Each number is 128 + 32 x the weight over its row's rms, rounded and kept within 0 to 255. Layers, rows and columns count from 0. Numbers have three digits each. The size before them is the row's rms in percent of the matrix's.

# layer 6 MLP down (transposed), 640x160, rms 0.138, rows 47-73, columns 80-159
094:120169101154225118146149101180162044095151102170124134151143079158126102116102130140181119070148168143141121171096092184074105174153190112123154152119093126146072182130064145123101187146146117095126109082117103174153115125134113163092140141
100:123147111158093128155093146126234174076124131141100121161155134085129147162070046105094096114084077146100172117141056056138101139099211172141140124158123123108177133134132142157154085160139151174181152133134164154126101093148064078110150167
102:101122063196097130154107143122192142139125208123066117132156142128137070098135169138124097121153139053164091101132117159125135138126117150141125139144140135136090004140134144144143134091120125149121108085144171136174126137169116113047094152
107:100119128112185083145070080098132117098124106118090104089041100127117085123131163186092123136153155116094146161147092187130118146124115096041171136140124130124196185140141117151124099132137051113144118145120168138187121139172132170168094140
092:157128132122106153145178180153066087130127156077152086113106120177143169115126163153165158101106131114103094106127119133139094147083132143117127182139152174135150114146164115049143116104185084161168078062078140131165156106189141173129202095
107:110118077160072120104150134131139140090121135115156253110165099193130133148135149079080148172051100121138157147113159135130138133135179090092139081127167170119122120193188191140152142076103124136139152117133130167106150100186143184143107126
097:109124078129123129185144160113106179120107128106208132122075119096105133114105120129161109072157095159084145111165089180115085109102148139158115116133093116121152172128110217116080178158113173098113154100141182135159132131151061065090130105
095:097070104111153124127150156037121137114114122164110149168101144117156135116151088154074124142117110137150114086159150107158123117128160134182095119131062141105138102160163163157155131150160098145181120142138088132091107193161101145118088119
101:176129122150114140083103126119128157105134190166104124117107124086107141153149132120126158134109120071138125089158157098122085156118160203133136130104117130058157096142172152075162076176140118137152095105070134114114159137139139145165076098
098:129117135137111245143139111122171103058130121129123147127197128133192096103130118086099160156159117167172182136127135176130145085129115155083184130136126102141131155165166093072122120092093116138134107049170140195114152113088153075130203120
106:142103114122137156117169202117137101169101134116125141146187111136127121190154118170098142020125153129160121162110187117164110196180161112142119143154124143114093173126092045099096048108026185157147110113111153112093141098072081124107130141
089:179121155125106135116084107077101108126162095134112135179082167145164157148089086141113133098127088167163118121150171082115132109186148112150164134133124135067120102174080143102114114155145109142122103079175112157093158118098084161127095092
103:179119064108095100103108088105069150115130177135078147087136116120142094092163140140127156061124132125069164121087093107046126117127129102128085150172178139139100093089146138085102114126112141188102160129096189109163103128100155130122124084
089:069084101147135145201124120137055076114122171086168116097177122080163080129168141156163161166173123125167134139109131140156112133155108117096152054122169128118177094146120088136171165140150134114116113121154112079119175105135117118191160180
103:130095122170155152105121142179072127066116116175161154096116113130078094138184153137123135155119148162104196140138109071125083085141118120145150193119098156115151168123138158199117067115133138076119150130115081125160151096130142094076165161
099:083141160102072156139102141142149120122085117076140127106147127135226140183122154121107073090093107146163166118191110121079105135098035084156159152096114113138174087090130135195127079117163106134123177098127100095153084064108099124140065148
108:141099143114112079135148103109140115138188086135135103072092093129104138098128120130196085129169150099141136101098178195157102140124133059093174100138095144133166074100090109110168116087119096145134095152119134146147114130149089125134135033
098:093148160177135060118161197124169163139110134068161111107148099161102128178090184124098125164100146145071118117156202182119121113120136146168057101137072148125111178132071138144157159062128087181166130140100103160138086165153122143146037101
102:105064055195122050146144146139154118154151178106094145085087125121137146155120134132123107141138139097156121127123079076102092054108142125083136141169119106092164118161133108165127116135126116098155093189153124125062193050125121090182138108
100:089124129140136149082082123128101076090095128118126100140131101062117110140112163080108079157131126144139126132166103105115176080186155094121084137121089112143187147125110163121180155094184078154168092224134131110119111139128105156093107063
107:153072122154174132176088096151082086111114132098108158163136140153058122128113152173188134147168144115116144134136079142116093143152109136173095133101105164131198146096089105139114129143166095114142101197161118059121134125113109129138146097
108:140100109150157116092119151094134133162092119067127116132147110180127148173137099142096134083121132125089040160182156157133170151089106060091120187136120150127082123101128099169063071113102163076188079070115167138109117108136120117107123189
101:124166133123072149105108114153158135134110109136069065141138137128118099118119065092101198096097115137117120082155120170097169140124127099103141135155088097066190143071155175115129157101060142117150143076124130124134126146135119099136103165
103:101137118157092124121109145188153105174173090177104128100161126116102098152174094129094108163160115160101163085186142070078147143126075098210119072148109139158122168117152141132138123125111133130135112113153110118172115125132199140147096127
092:173140116150127098146103150156131174089134180144142114193137173174123099103159133051136153078132138119133136131116089148115072109126087075085150171122093115094145088157146142132161109150153148073103149128089033113159049162079141151108113133
101:097108145150140054157112160158131168139158123056195153132150137228162104094088158149173125164102096176098140139135135134187149124161169154089117085137105117120132112120143166147082083090096103148111172154121083088162069114175117106132152097
102:122084202114135086152099166123163122130163135163118214059172099139169104114122042129178125116097178149133139169090152140128160108110129113112138121134100064145127129101146105139112166055121143197098149074104157164124136102131149133070138142
# layer 6 MLP gate, 640x160, rms 0.153, rows 48-74, columns 80-159
093:157142138115173123087160143107215140170140142137148148102128171136130132182114107109090092141162094159107147102135060140127093121121106131143152143127123138116139115169172139151133117193066161145113191179137134134144101120111130091073143104
105:161138184103154140119114073111091140129091145175168146141170088189149194110134071100107155082124116154141186115119132090122154115084105056106098118097138126150098118126100157131170085127097119116135153170164151142175134095109130089151138135
106:168096097099183142117167136118136072127131178189101127094161085095147123159152150195143157152148107118138134189121128113173101157098119093161176172090192116174169146068143094140123118123164149095145139108087132171159115118164146165125078070
087:120151111080126194164090125107095095131142135096175117128129101117139100206129076155158098064055176107125147147196088077136119144132116141119194117139178112162095145185115165103139164129106081094100096177120149082135096112123141083169166110
109:136070144103162178132063144123187163118209142141130103141091142119091127149165076146119143092122149160134122114143127155117119145068132155126095115085094074101122136127067111169139146104174127147131163194178119084138104155115116072071128174
091:135093138165141168107102118079121060098185131125120107117111127105116137183165193106102075178153130137134157104129077120173187150116164083075144128092089165104110113096089102140123113172112106114124114138092072144114172161161154169156131205
093:120167138149098155133176101119108160120124183110171103123176129162197108176159126141127142161123119145196136103146093137167108070175131086097170179064151175090122131174140127201150089147106109100177153116087182160171113161166123095167142134
110:096144091094157213124160172073171150135129156119103124110075180100124091105109127134101148105140091128132151092150073130173160123111153086112135094130129171153086168105074178184104135156125091170105137126091149064124132155124145148173067151
095:095115139167108157105169155141100102141148122137143132163158096135123152157136082106130127187149135153084117095093130111189109094143074180127181108146091062152149166146183200116155162112139121063102105107152129113218076149162143078087093136
108:063088200162145121125117125145176163106159058206111130170134181114092115167137179093186134128128121097147147174151145153161096139094104099200184149120102095125145135150142166218140148104184115138080123121121106145123163110116097164118148168
097:177133184134175093132088124115090156118088112135155160149118158089113123154130134101162148111164126128141094123186134123107058178151141047109099123177141102076138156164119144137138103127095151105136170161115097136058127066191131184125142053
101:160116089138057160157174140109157158166166126125118130158079117169216131063090104160132108178096130123133124138116124148172140130118150088136147050186102111118145118155129140119100169117129089120108148147075162208113131125142116152208123155
090:166149125127128178127149106124074196140146092167143167098083113105113092103050140064137135083106089167138144154130102089121129122100088112106129197147113115088144132122099127102170150146069157174096171086150147179094133133135189174131172131
098:125090132068164154109142138115102139141063127166103121163146170089113107189196121136166114126109095195119127094148103069149121103133080090141097108144109095076141102099152142133032104150145162135120137086098104143158133084099151108077101070
097:149172085150093108135082141140150127148134088130159127140122101111121152090092081102179119106094169116080145134105122167149124098123166158131133055157161136102104196124142141079174124103133174191080090101103126176102147163139102103188161117
106:060116125096118139122110212169076144056073122162171164099103114116078128135159109143133128142117180117112151105121162153142113120111114208187029172114083136178150153137160174097151072091129099124143140171169141121113166122117135128085138071
089:151099159150160135125108088090121139125143124125163121131092066152111143093157157121129153130131104142177073115087117084161161185130156140114133069099155159159140111171104122137131117089083086120132061127062051146130052139125112132111082141
096:143110205119139209166167071117148134086084186126094125154149213068110097099121108088096164074145147145159101132045080164128082105122103102086085160106168107110082106132154125143159147142054094161138138171096146142147144095091171118064078147
100:105122089068129158249161129160033089102120104137073126142136139075023141114124125129160119121121125148128172140143136116125128123176089149093112132114232169167141140112107124138134111088144111106173112089151132152111172068122132135113132141
105:152089122204139139113097158057142113171140146169139093093088156092101140192134146152123146162118118131183112108082098180153136160107081100094166166138079157147147129128105123121126090171148045114191019089115151119113123131075114138104046099
112:127108136154171164176083112147119139119089108101046167119099166155154072116155131101169122117079149150118155124124137168085183130132112112144175152185102144054180107093160143157127154171139125143096160141172161115179112084098133147073102134
100:134101113108132110162125151093111088153090114094140159155153146110130124142130086143113157132156113084117149099106061115153067133113089109126112140151130096123112096139143126144092127124138103133127168084126165114134075114117167135142091097
097:163175135030129116097133147140154174118122125139148134147134114139100109125098145108163082196120158110090041137151097190161165120097120153143151120116124169166162128142162142129102139070101121071136144133088121053149095166145147128087110142
090:101119110175113138135183106121159157149132093105066174145169163119124095072127154205108133116092167052111127158131169121075080065114135098163083116099146103217063110118174073182141130160100141147144111129073123145130162076173105173157099126
100:105052154131104120180145189120080150123117150156118139095089139144169161109135156092136115131163145131170160115133120136133124143177113140095114139104126105150132164096170111166195114119063143202166173104153093149154098097104095122191096096
101:109106124129150148146134109106150105165171184112114141103125150103065112106152164098077123107139158132119170115128166124087109057090180155113134172094108111156159116130095145168102152143109111109123175039093151143157063172120089163063101125
101:172087112129162111066081133102099123118139114064163176131178125122120115155092106168163176161132129165145147116133172067055134159140154118150138100150104157126126132166163150072102130087123094177184112116144143100109111205078121162142118141
# layer 6 MLP up, 640x160, rms 0.146, rows 48-74, columns 80-159
099:104114136143165104126194120156138141056130101159175171096127082117140097129171123127083087144166135116106124080117101110127134109138138120102093102081131082091113112120082147087191158114131103113116097047144117181070138055127159100104163173
098:147150077102073069093098128160151135137158145093123158201103202118119120163015089130127077094118145156135055165139119104116153099139157175161159146144107115140092178120091139144139126115146103129099049152104150130144109122142163125133207144
109:130156171115143149096186109123124130139169124120089111144111131069130089027094106142111097144067167075153141103106164127170128152163094111115149156094099096139086134136126142123128105118083142105157132111184108157141129117123122167085123154
088:108133123092152150198148163074079126045153056087125133132094133157130119196128124065174114102156112115131200110126158204165115077160129052106154152075151119143158130141090113104105147119158157132115175210057127093131112129085151136113096132
110:142143165130088131131095188137128083118164101095161055140152127107149132103144122141155157143161107073120068092114119084125141140196073168120115109151131151152147151167130102107056112145101199124102094090129161135109127119168148147113119136
095:153056067090132129186142145124169170167084167117207147085105090107125132095077143140182084087094137115140117141126135173146115096091089101119110132101107073128088102083133179125113118065141168145097104096105097153190112171130158065111153111
097:183144084109150099137096112184112129125090110141154166108125141151049096082067191109171113102112140180084127123087115143148132163124109111187140136157106108163129170076049119129129165170185149118129090141153126121118152080074106121141128127
103:104173112178093197080168123074091175120136119146153135133119161134108164133107113095127099145129152060092171191135087123101118129135175188133106113113130167171063116074174140086134098112112122148136146143153118104096114095125154160160090174
100:139167102066181143017070176175154139098120136145105075135197129093155106123112040126096123131163150176095097167107144105117123189140151112125135084083087163180150156143085088131091097046091082126153126151066120152161092106153177142095125116
108:124183124133153119141113140124115105118137150112108099100064159141086154129075195096120189196106126114152135051119158111114150109140137158140112095143132083165157108152137077171120159215182111126173132188145164120100113118087099141053133125
095:183161150116135156145043140118112129125125172101130130151098127097166107107132223105110158097096127099195116114156155179180176111106096000135120217130166157081107141111132124141162134123143107115126085154133111100108165170085183133146145134
100:052124127107127098118135123112097121127095079144178095046135103142110115114179133084098123059133145144129130135108119090116128175196121102086115139108133177143102163136117115102142122146126068061112110156171144146124100135103153080166078120
091:164104108124158135162116137118048100164150158074076126094134142102168075121085133187095118066135139162154134156096144086145157111101100161138120134155150150097185165154098165141153146129159124122136123149175104160154149125084133154084163137
100:156158140131166114132171067151111086199169103066103104161115104130152113211118128138134172087183148120101069113063197166133155117153119172115140104143116063069175073160120145136174127109089129121138127119072170130177204133142180188115126093
098:145116151135129063108118199157136116102126153118133090096133186120132111169099094160139120073211108148153135171119184067101149123108107101154104170102123125169176096087138146155109152096137082147164139068065106185112098144102109085173142114
115:123139105102123125115120147158111102080120162119168114096102059095098173106108145128069134138100169156151095134169106157111179114125059117144080213128157145155096120149167128179134089126176119152163187089121116086111142088131109120133134131
097:128100130134188122158123160121179147155089143126136099124082144114112168111185156110163110115089086099111089151121177125117118120113218172123106059161087148106068073137124112118148115176078062114126115125104069109162105102163094154147169140
098:128132092169119124151104130191105121123190089094175118152105151153128168096090130202142089160136081187105131158145147164119130121109097196147125108155129115175076126070136120106134120146205106160149146108119113104083144147094158166159157146
098:187129085105143147115109161106187129083119159120070140110161160142164168166124145077219168093159126153153113184153169109172127100114117144146134140137163161143170169121110130115162095068146157126128083095133172150124165145125129101088172097
103:105160121137139146177123130113066091180075126118159181123167155171087104081190113134161103148128160119185154125140095143046125097112107158098149147136147147110123215136122163101157148178128037137167084144102050106124142133125083120177156154
112:098172124109135163171116108179088076129183123062128176152133136127099115078173139127137121109123107130173189165071130158170100124121070134176170161066158117128126196144183181122142170130083112158114151191150112149160115166121147105157110084
103:136128125119117168149152119141146233176133127165121172129140131071185120142093177101144132118149138134183083106149126138072158114129110112083196113137115100138140099106184132150057099190123144072097126117130126110166127077108092098078203151
098:166145160103162077181124162098098178137094075095119188150138146102106095133074145096124125151121157144113084143126087116180173127113122152110137119065134130169145074161120074164126158117105149081138113130118159117065100097124049123126154129
091:150128157102106091116091153092130120100160129078142114125108115106063172127133132074112151140125123176205130129179105075178146149140128158101148167175118127112205137116098149151078086064140135118057131141138153121149131176106120155109171160
103:153065162150105170130133130114127122136104095112187145168091119108169132091153181053123091118166158086157098169154120085125100127157119119143097089102080125164101118097109110103155105161074162123165168107143112115120116108186092158186109128
100:165119125081148149174103082111154138117078108115088170078104109109184109084073162096165164082074060140089140131147128107149124091119187136141114118066177168087107162098114169140067136160131145136112144111099124146122195089121147151116137148
100:151090149133107204107096144105114106094151139082099165125139153158058160062135111161161112147112125132098143133113138108111139141150112087114100067080128138176169115137172166075098135115109107159107152149116158101139128140085119208145110128